Weights of a small transformer language model.
Size: 12 layers, width 192, 4 heads of 32, MLP 384 ReLU, vocabulary 7360, 4.5M parameters.
Each number is 128 + 32 x the weight over its row's rms, rounded and kept within 0 to 255. Layers, rows and columns count from 0. Numbers have three digits each. The size before them is the row's rms in percent of the matrix's.

# layer 7 attention key, 128x192, rms 0.135, rows 102-127, columns 0-95
083:121105149126135122125153170089092188138100094168087112146098126030142123097135188123085157102144140088128121161169111125094105124072146134101144132156184136103207174126114140124110135081175136176139150137107146104176139152198141150158135147159111158088152149139125119172092129159073129169
077:117143121061146141107111111133091095112156152083145169074133088150138101136144121144114138119135172053133065103124181089087110134134149196112117155152177134166159130167094156203129144112108144147138084145149119136152107156170124140115127157165153111130140116101152079079114186122119118094
085:172117118179149122120145133151140120127134107123093148096120132100112136128161138117096133134108141093092159136126177130119089136105144172118138181112100101105154130146143131138139133088137145101091118165126097124130119125152148186168190047145093150116099168102103078144148162125129141125
089:143027107160119190090156104193115119093127097169096101111194164115139126124141103117109168115148167113147097103139079156130192158090144127100180136149137122085115157147078131045162127126147132147116143094090136174122156163156108124148076116112120138163147131148173150151151115128159129122
086:134109119122136148116118139058139137162157093135128128207105160134132154154097103125119133120133180132154173104134121085115120110098112152132178166117137129115147146124168113103134118168111183140150154150078180139114093110060113119200143143159137145105111187121128148121050102142093143149
081:098126131115140134109131132125115137111171131130137125119125126101104121169093094118098166100140170101157048158132131080141147133087145179145102192146155125186198150137127159112162133121181054113120117110114127127162145128141096067074116124124148168171129116094141094064115137165140139099
086:163140138139122108167108135109137102138143138156103175151096117134146111101114147140117120119085170094131056153136056136131149138113132146168128121167111117104137129154141155088165154126126086147134083101142116102131142124162165124128120106176098136141098177122132099119108138144140106132
083:113209120087149101110066145112099121193151153071097110124130165141132105142126160130119105125086118132149118165135156117136165104164103158147144136179150142196132119142171178167118083190124183089122127124136106164124123142119114102081112102119085107094125139172128094148127135111132138118
083:148103134065139116129092134152127147116154147113158159114152146155100122129086144172104147147096140147120137130128152167101158114103123160125109167122134140169136078081133134195116116143109102091176150145139148137121136135075089123092093130113177104134137097147093088090124106136152160115
085:150148116108139113137127133132143116153152139122131138086110104053161107109104137114136132123121105145144109160121132127102069147168135108106088123115173146113141150156151116131147124118138114145109106106164099135162073100167098180101113125126080115103132060157122100119125140129155115134
079:127115129144108109160146150104142132133112097102126130154125135119146092102173084115168110130159078178160227123099128141154113151161084123115137098121149090096103131115132119124073108125129136157137166143092138110102133153127142149104142077150127122066195116148193168154066174153117095178
098:158118105149080152100117150103125123141145119157116118122138133122125138128096127138135131140137154140115119088110162141087118139147119145137157098184146112125114107096107125095129130137100178103103118155165140130094126093153147145186144140134109099153111106131140117125134136102156139128
085:140134142118182146070176161110120144081141101105121124150156155077091132152166117151169170087104123083124131157151146160093120167067155188067127151081188116138133165128131156083218106140130085147076098128126110065108143163152163131080113076117122166159084150103129075125105172153129158114
077:137119147143125123193092098071087131096131117141150154131128118162098111145144093118138163171171137136130216079144091132135152108102173085135185127164108111111125139134067132114083111193134164141136101150109183141098154121091134159106133146112156084124198191096140166169152134133103144124
087:092055106152153113069164104104128205126084143127093101170165085103120097178125135084113139111130103141172158134158047124114141197059119107129155112110098079123156173124123087092139169096071105127204144115116140140157155120133103154155126134186163157153084113167165134138092130144117131105
091:157143150178088121144128168126116140124127112173133090150125133144125108107143172120142141132139116131148171156146130139126123116121100113144139115132139106144142141124120144092131145131140166128140130122116138114130133119118133128158132114133115137096103165135159115137122128113139126115
087:139095113129113115161135123161169122081103132146130110117164130161144173139105152135163079121155123106102104094154094107129132151161080105153086131142091116107105147089137096113112135131126140138174136110115137179103112147145133143134115137109131089122168116121151155143147115133124103135
083:114154096133103103207109139134146154152118048146168135162150110104110157156108055115155133123172107126147186093110138140110072127184127091113184123144125147110168130129141090129091106107129163173160168146092138140169116110089201109095134198133151165092149127101139213112121117112117139138
081:103099130121174143111125129123131101142129125045146128125083122122165102117163144117122125104119143133124139176113161095147118120111140146141085078129109123175115104135184163160137132147071118175093153092130133096129140102155118138055164194155122116104150127109149140163089165147123115140
090:140108115144124120151153120120140130122117121164113102118126108125114147112112114120145120130177104129115142111105136118138155153143110098135169136145106125119110132109116120142095143117135149140154125126101160145118154118129137131178144159098139110113104135142140160140172119120136132145
079:136132133145102134135130143112159121167126089194162121159145105113125124143117146103146113151165123184130183160107066126107095098145111110122191118123142120132124157135113111070099128145120170136165150166160138150081125099113132108168147168159140135142107150126172180127135115133118135154
086:114137128098126172107109128128136108166171153113119171109130131099145162128155137156126130100081141100141091139109059110115106137128133168098109136119111133130155122164135141134136122120082102127105151144123126096121131098141114158081147113138115085127115089092115097124115134133101098130
082:109109150138136079121167095176071125173145142103108156096090094109165142144155108133104134124116088167118137125125074110122148145188147157129123117158065134147134165207170202140132130132117140149122055136104107097165137130196150169147128097076134132112120162083162102131145102136132127149
087:116161097104083133164110083128137137123114086083141121155110118163125136101093103143136112119123156100114097122108162149136093106108117120128139142166153123129085084149143165155103116103129136133162100133157069152134108131160133110037101178105153121129131106156101157149158127135128153101
078:142132142142124124124157104142113115108121090110068102184129106125099122079114126129097130130136117124163144095208161138112132167131098122137157185110105125092123144085104114137109128100094106099116143159117169145123108114077094110173157138129134157107130166150112139180053118153144113143
086:159120149151151139087128164131152079138124128133133137129114163128134126153143146130128157130148142064162104189127088111097137153089142189162136164137189147119170132158071140114137110155105130172120137119123100119099130116108112085157101111141121168098127137122137095147136151134106111104